{
  "hidden_size": 160,
  "num_key_value_heads": 5,
  "vocab_size": 1152,
  "hidden_act": "reglu",
  "positions": "alibi",
  "qk_norm": false,
  "attn_scale": 0.177,
  "tie_word_embeddings": true,
  "init": "uniform",
  "init_std_qkv": 0.039,
  "final_lr_fraction": 0.0,
  "max_seq_len": 256
}
Each number is 50 + 15 x the weight over its row's rms, rounded and kept within 0 to 99. Layers, rows and columns count from 0. The size before them is the row's rms in percent of the matrix's.

# layer 10 MLP gate, 448x160, rms 0.126, rows 53-66, columns 80-159
104:64 43 44 68 64 71 60 61 44 42 46 41 74 61 33 15 37 39 75 57 48 37 73 50 45 65 55 55 78 47 28 63 47 76 50 61 52 69 50 79 54 62 32 38 44 40 50 44 28 41 39 43 48 58 28 56 52 43 49 83 65 68 28 65 37 54 50 42 29 73 38 27 47 66 48 30 75 30 74 17
096:35 48 46 62 86 41 71 74 60 53 53 56 53 50 55 43 43 55 67 51 58 45 65 45 63 43 57 61 35 43 67 94 46 71 56 64 58 59 59 41 55 09 52 72 60 32 38 38 67 48 23 63 62 33 45 59 51 21 72 49 43 66 42 32 72 44 71 55 45 48 46 48 62 38 40 31 49 65 66 35
099:46 65 39 82 75 53 21 47 65 58 45 46 56 68 40 30 35 43 97 67 27 39 39 60 58 33 37 25 52 55 48 62 40 37 39 51 55 64 20 43 83 61 60 61 37 47 28 61 45 74 59 66 59 69 46 53 61 40 70 56 34 27 54 42 60 68 58 40 34 59 33 64 28 52 49 56 45 67 36 50
100:25 56 37 76 29 30 84 37 58 28 57 58 37 47 50 45 33 59 45 57 44 30 73 56 47 36 61 50 76 66 61 66 70 85 79 38 47 45 73 21 40 41 50 57 52 52 21 46 63 41 55 42 54 48 39 60 53 53 73 29 46 52 24 33 75 51 69 69 36 68 43 37 35 39 50 66 63 57 35 80
111:47 73 54 36 24 40 77 68 50 41 60 93 60 49 58 17 48 49 85 55 63 44 50 34 52 62 12 38 45 45 36 41 22 36 43 29 55 58 72 36 57 43 36 60 44 43 54 74 41 46 44 68 65 37 27 58 32 60 45 58 70 75 67 31 49 39 68 47 39 52 79 74 39 55 25 54 52 64 65 46
098:30 43 50 52 50 77 37 34 30 06 77 64 48 61 49 34 54 45 44 76 55 44 43 58 56 40 43 29 44 39 46 58 47 53 63 44 67 54 23 42 25 38 65 43 50 50 72 26 72 55 57 57 54 62 29 69 37 60 40 34 41 59 64 31 61 73 36 29 40 92 76 58 67 20 54 41 29 58 76 72
103:40 62 40 72 56 49 71 70 48 46 68 69 43 72 52 51 57 28 48 57 31 35 57 53 39 55 47 44 62 41 52 47 27 81 47 38 53 52 21 48 55 47 49 64 49 55 48 53 38 54 93 61 49 48 51 61 46 68 35 71 37 67 55 47 55 64 77 54 63 66 43 63 61 64 40 60 37 94 45 69
103:11 55 41 67 29 55 64 56 50 44 44 58 78 47 46 32 41 78 52 33 56 54 56 32 42 57 58 54 54 36 65 53 25 54 26 18 73 74 46 44 36 58 44 54 53 53 25 57 57 66 77 71 54 51 51 52 36 36 49 56 34 36 55 27 50 61 53 33 76 38 45 41 32 52 49 74 56 56 46 72
097:39 68 32 15 64 54 53 56 32 50 39 45 62 58 30 33 74 50 71 45 35 48 62 54 82 49 49 24 36 82 58 46 28 66 56 50 53 35 55 44 61 63 30 45 18 66 63 67 44 28 69 54 52 41 62 75 60 60 34 47 35 58 56 28 42 69 25 52 41 70 33 49 56 66 37 48 57 51 64 51
103:43 74 62 53 62 47 62 67 70 52 49 35 69 50 60 50 46 43 44 34 54 58 69 52 39 44 32 45 73 75 46 61 50 64 43 30 72 76 32 57 78 39 58 65 50 18 30 32 42 68 35 45 27 52 69 73 60 25 69 60 24 65 26 72 59 49 45 68 60 57 36 43 33 41 45 39 74 37 40 36
102:47 42 37 71 35 46 54 28 59 46 37 59 37 58 46 48 40 58 31 53 73 33 36 50 43 51 55 50 29 59 34 57 49 64 49 41 64 81 36 38 58 72 44 48 38 45 53 80 44 61 52 49 71 67 53 80 48 54 28 33 40 40 21 67 71 78 66 58 69 70 49 56 52 80 28 53 36 62 55 48
104:29 62 47 50 47 44 68 63 86 37 41 68 76 63 48 45 65 37 38 72 50 57 46 53 26 45 42 41 74 22 55 31 40 56 50 65 29 49 36 45 75 64 51 30 34 20 54 41 54 32 28 80 52 49 63 40 40 58 49 39 45 63 55 33 85 54 41 57 62 42 40 33 58 26 34 51 54 60 81 42
097:23 59 62 65 49 39 51 71 67 88 66 67 64 50 11 14 58 75 75 53 46 62 31 29 75 22 51 47 58 68 60 59 65 50 40 63 59 27 31 37 73 51 37 42 30 42 32 41 54 63 59 65 43 49 47 33 65 39 66 70 69 53 49 35 71 46 65 34 22 72 34 54 44 67 52 59 43 35 77 90
099:64 45 57 75 56 83 66 34 52 27 61 39 87 56 59 35 85 26 61 36 29 48 60 31 38 62 53 61 77 66 25 49 55 59 61 54 44 47 73 18 56 45 73 78 43 30 48 66 55 52 64 51 39 48 34 66 65 45 41 68 51 47 67 51 30 56 61 55 41 68 38 26 62 70 46 38 58 30 76 49
# layer 10 MLP up, 448x160, rms 0.127, rows 53-66, columns 80-159
104:25 72 38 64 46 31 66 48 23 51 44 33 35 30 60 50 37 47 64 54 54 52 60 09 81 53 45 65 68 53 41 55 48 51 45 45 59 45 37 45 45 35 64 41 40 58 35 47 36 50 41 19 61 51 49 31 72 67 56 70 43 56 58 62 69 29 50 54 31 52 72 64 57 40 55 61 42 67 51 72
092:40 78 45 52 43 48 48 65 66 56 71 51 51 58 62 44 54 42 29 60 61 30 79 56 26 68 83 62 62 44 44 47 46 69 34 41 34 57 52 45 39 81 34 53 63 24 47 46 20 39 60 41 64 28 43 59 66 43 40 40 54 54 29 58 59 20 46 75 41 44 65 58 66 37 43 90 52 53 29 77
101:77 61 57 73 39 56 37 41 46 43 43 41 43 38 63 87 45 57 55 74 42 48 46 59 50 31 66 35 56 50 69 53 74 46 24 56 61 43 68 43 51 54 65 70 26 69 39 58 28 55 38 37 36 29 29 55 66 49 21 81 68 49 21 50 63 37 34 45 47 49 43 66 71 79 41 43 47 30 61 45
097:43 18 46 38 77 62 32 44 40 53 24 68 42 51 44 46 64 59 58 42 75 67 26 40 51 45 34 70 48 38 31 65 44 48 42 52 41 70 38 21 64 18 72 66 60 31 41 63 27 25 50 66 35 37 30 52 32 51 77 44 48 52 59 21 61 78 46 33 50 38 51 61 71 83 46 52 80 48 38 60
114:36 48 42 47 72 52 17 38 45 68 45 29 47 43 63 67 83 59 26 39 43 75 34 67 31 34 61 89 40 39 65 49 70 63 63 71 63 47 38 68 62 45 58 39 34 45 31 33 47 60 44 53 36 50 45 40 48 30 75 78 50 42 32 85 51 67 18 22 48 31 39 61 55 55 60 34 46 46 49 61
097:82 37 50 34 68 33 53 71 41 63 52 44 39 32 52 58 30 44 37 14 35 70 69 38 36 62 43 54 72 58 52 75 42 36 61 71 73 47 55 51 49 59 50 46 48 38 39 44 37 67 31 71 74 59 50 52 39 26 62 67 65 49 36 49 64 39 61 66 30 27 31 55 23 70 58 59 40 37 41 59
102:67 66 72 49 30 64 39 40 50 52 33 56 44 38 66 51 39 42 51 35 66 63 57 64 49 78 47 45 54 58 43 46 33 24 32 63 65 41 62 28 69 40 59 58 44 84 47 31 48 45 55 54 70 59 80 33 40 68 58 59 66 77 45 40 41 45 31 34 50 26 75 73 35 40 48 61 48 26 50 66
103:54 68 47 78 37 80 54 52 57 84 59 41 47 45 50 55 60 69 38 61 35 64 45 32 48 59 54 57 44 56 59 40 26 61 31 84 73 54 34 38 54 61 29 60 41 45 35 48 22 39 62 27 60 48 50 41 40 21 45 50 45 38 47 52 56 29 54 68 96 62 56 12 36 48 55 24 46 33 77 42
096:71 54 57 72 28 43 53 66 58 38 37 36 24 33 65 39 73 48 26 52 57 59 29 49 57 43 43 58 17 35 58 55 63 32 29 45 46 26 22 41 63 69 49 71 34 64 57 72 66 42 48 52 49 57 46 60 41 39 65 75 63 65 00 66 49 29 61 54 51 48 72 75 44 40 56 34 79 37 52 35
100:31 60 73 56 37 37 78 37 74 37 53 48 55 44 50 41 47 30 53 52 24 65 56 62 54 63 44 59 22 30 55 13 61 76 28 32 61 50 43 62 63 72 60 43 78 36 45 50 39 70 59 52 65 39 49 69 46 68 69 46 54 59 43 36 50 45 40 35 67 30 63 59 29 35 48 56 39 32 71 60
102:53 59 58 73 38 46 28 72 50 33 38 24 32 46 49 42 19 45 45 69 49 33 33 74 57 34 66 64 62 58 63 68 48 37 51 58 38 50 39 56 71 45 50 68 57 48 69 65 53 73 61 57 85 23 50 54 50 37 66 41 38 39 60 36 58 65 42 57 33 36 69 58 42 40 56 29 51 15 54 22
109:63 37 55 62 62 25 43 45 41 45 60 28 42 68 55 33 66 57 64 55 58 75 14 40 52 66 51 38 58 44 34 54 51 72 64 35 80 55 62 47 46 63 59 41 46 64 56 30 56 46 35 23 42 59 65 59 85 48 44 46 54 59 61 73 05 35 31 62 18 40 43 50 52 77 65 40 65 21 32 53
097:57 52 43 67 60 44 43 41 47 60 29 45 59 79 56 43 64 44 27 43 56 43 65 61 57 68 40 52 51 39 39 55 63 68 31 42 13 47 60 44 29 39 63 61 78 30 32 56 64 28 22 57 49 74 58 25 50 64 69 43 47 36 25 32 31 62 52 43 56 85 51 77 24 59 33 13 65 44 61 37
098:25 65 51 60 48 44 32 70 41 45 78 63 47 50 47 44 48 52 47 38 78 37 47 37 47 54 35 81 32 45 37 44 18 50 35 52 54 53 55 66 42 52 44 70 18 54 35 83 55 60 62 39 52 33 26 56 33 66 43 30 44 32 57 44 47 30 63 45 48 65 45 23 50 69 32 38 55 53 68 86
# layer 10 MLP down (transposed), 448x160, rms 0.118, rows 53-65, columns 80-159
107:56 40 54 58 49 67 53 54 53 78 67 23 37 50 23 39 43 36 51 37 59 66 45 48 70 48 39 76 64 57 34 44 55 54 75 52 82 60 17 76 67 47 18 35 53 74 59 46 68 34 58 69 17 50 64 18 69 27 51 51 59 16 39 84 54 63 66 42 37 54 28 33 39 33 48 31 78 45 25 37
094:37 66 66 48 56 42 50 30 43 33 37 26 55 85 33 63 33 18 46 43 38 29 52 57 66 59 56 32 62 48 38 46 64 51 53 66 53 56 32 17 20 31 61 40 85 55 59 33 42 49 66 47 48 54 42 51 56 42 55 47 42 65 38 73 36 60 61 33 40 29 64 58 43 32 83 61 65 70 40 53
096:25 70 26 49 60 42 56 48 42 70 63 43 40 44 63 35 66 19 59 34 43 17 63 42 66 05 46 57 80 33 51 57 57 47 34 46 68 82 59 63 40 60 42 44 66 55 35 33 26 68 68 46 43 46 52 61 66 69 70 52 57 54 73 59 74 85 69 45 52 57 33 29 40 40 49 71 60 28 59 26
098:39 48 22 76 56 57 56 42 63 33 69 26 62 42 42 58 59 33 40 41 72 20 38 17 33 45 50 74 42 54 35 96 54 63 48 44 54 67 42 44 53 56 42 29 43 54 55 85 52 61 47 52 63 53 72 18 30 44 65 31 50 27 31 59 82 47 73 49 66 63 42 59 57 62 35 56 58 64 28 64
109:21 25 43 28 46 86 44 50 60 47 47 22 35 68 48 47 75 53 56 46 35 50 40 29 59 29 93 70 38 73 48 60 70 68 43 92 69 42 38 47 43 78 42 51 66 27 31 41 44 53 31 56 49 70 61 62 59 40 61 53 44 43 26 77 49 61 46 66 54 64 41 35 74 54 54 59 52 59 61 62
097:73 43 35 55 25 45 60 18 46 78 50 49 33 52 40 45 63 73 40 60 49 75 71 32 79 12 46 42 59 33 39 24 15 46 53 70 67 52 31 57 57 66 41 46 66 78 35 65 39 85 29 57 41 56 63 25 39 35 56 24 41 53 69 34 47 39 64 47 41 53 64 71 62 50 66 64 66 51 70 54
102:78 36 59 12 47 48 27 43 27 58 66 81 60 31 35 29 60 34 42 58 58 66 47 69 57 77 47 37 47 67 52 68 55 50 45 41 20 28 64 38 58 46 38 39 52 55 78 46 41 57 14 30 57 51 59 56 57 46 32 87 37 43 37 55 85 51 53 62 37 74 43 63 31 37 61 64 64 69 63 57
103:51 37 34 97 40 47 36 35 46 46 70 44 43 55 27 29 44 46 38 33 45 51 34 30 46 53 42 41 28 68 37 37 48 63 70 32 70 73 31 76 47 42 40 61 65 50 32 51 90 58 66 42 48 62 44 46 21 66 48 52 37 52 60 52 63 39 53 32 77 60 37 38 20 69 47 39 57 20 34 32
095:68 33 28 48 38 69 41 41 62 75 45 22 50 53 58 56 56 38 42 61 33 57 53 54 69 79 42 37 21 21 57 61 62 44 55 48 34 10 40 40 65 60 47 54 44 82 21 61 49 39 53 21 66 58 96 49 18 51 58 26 84 47 38 30 64 42 72 75 32 39 63 62 22 61 46 16 46 41 32 63
100:46 49 55 62 50 69 24 61 46 41 27 39 49 49 50 69 58 50 54 26 56 52 10 41 56 83 38 68 67 70 51 49 69 76 56 53 62 37 57 58 44 38 36 64 50 77 56 49 29 52 49 50 26 40 52 57 42 58 79 24 50 49 44 71 65 37 15 63 56 44 47 27 42 64 43 81 40 40 54 49
100:50 68 48 70 42 53 48 52 56 29 43 27 54 61 58 49 54 31 36 47 73 66 44 60 20 34 51 40 65 42 31 37 66 15 50 71 61 52 65 58 45 82 62 31 55 54 51 34 55 38 47 38 51 45 45 39 32 53 45 72 67 66 42 70 19 63 52 19 40 61 79 54 67 44 48 37 48 47 44 36
104:57 38 55 45 41 39 72 50 42 49 65 16 61 51 49 44 39 11 63 74 63 60 71 60 60 47 75 37 67 69 23 54 52 43 42 65 45 19 75 27 74 45 43 26 47 49 55 83 48 50 66 42 71 65 49 49 59 52 51 37 37 42 45 45 25 51 51 73 37 42 73 59 75 62 56 71 46 52 52 48
098:66 44 54 39 78 72 56 53 49 61 73 57 30 80 52 21 78 47 17 53 51 50 42 38 22 78 26 48 57 35 50 33 44 47 61 27 53 55 54 46 26 47 46 68 67 68 42 58 30 38 48 61 62 51 60 39 59 45 48 33 36 44 31 57 90 79 49 54 46 54 30 40 41 63 61 48 42 27 29 21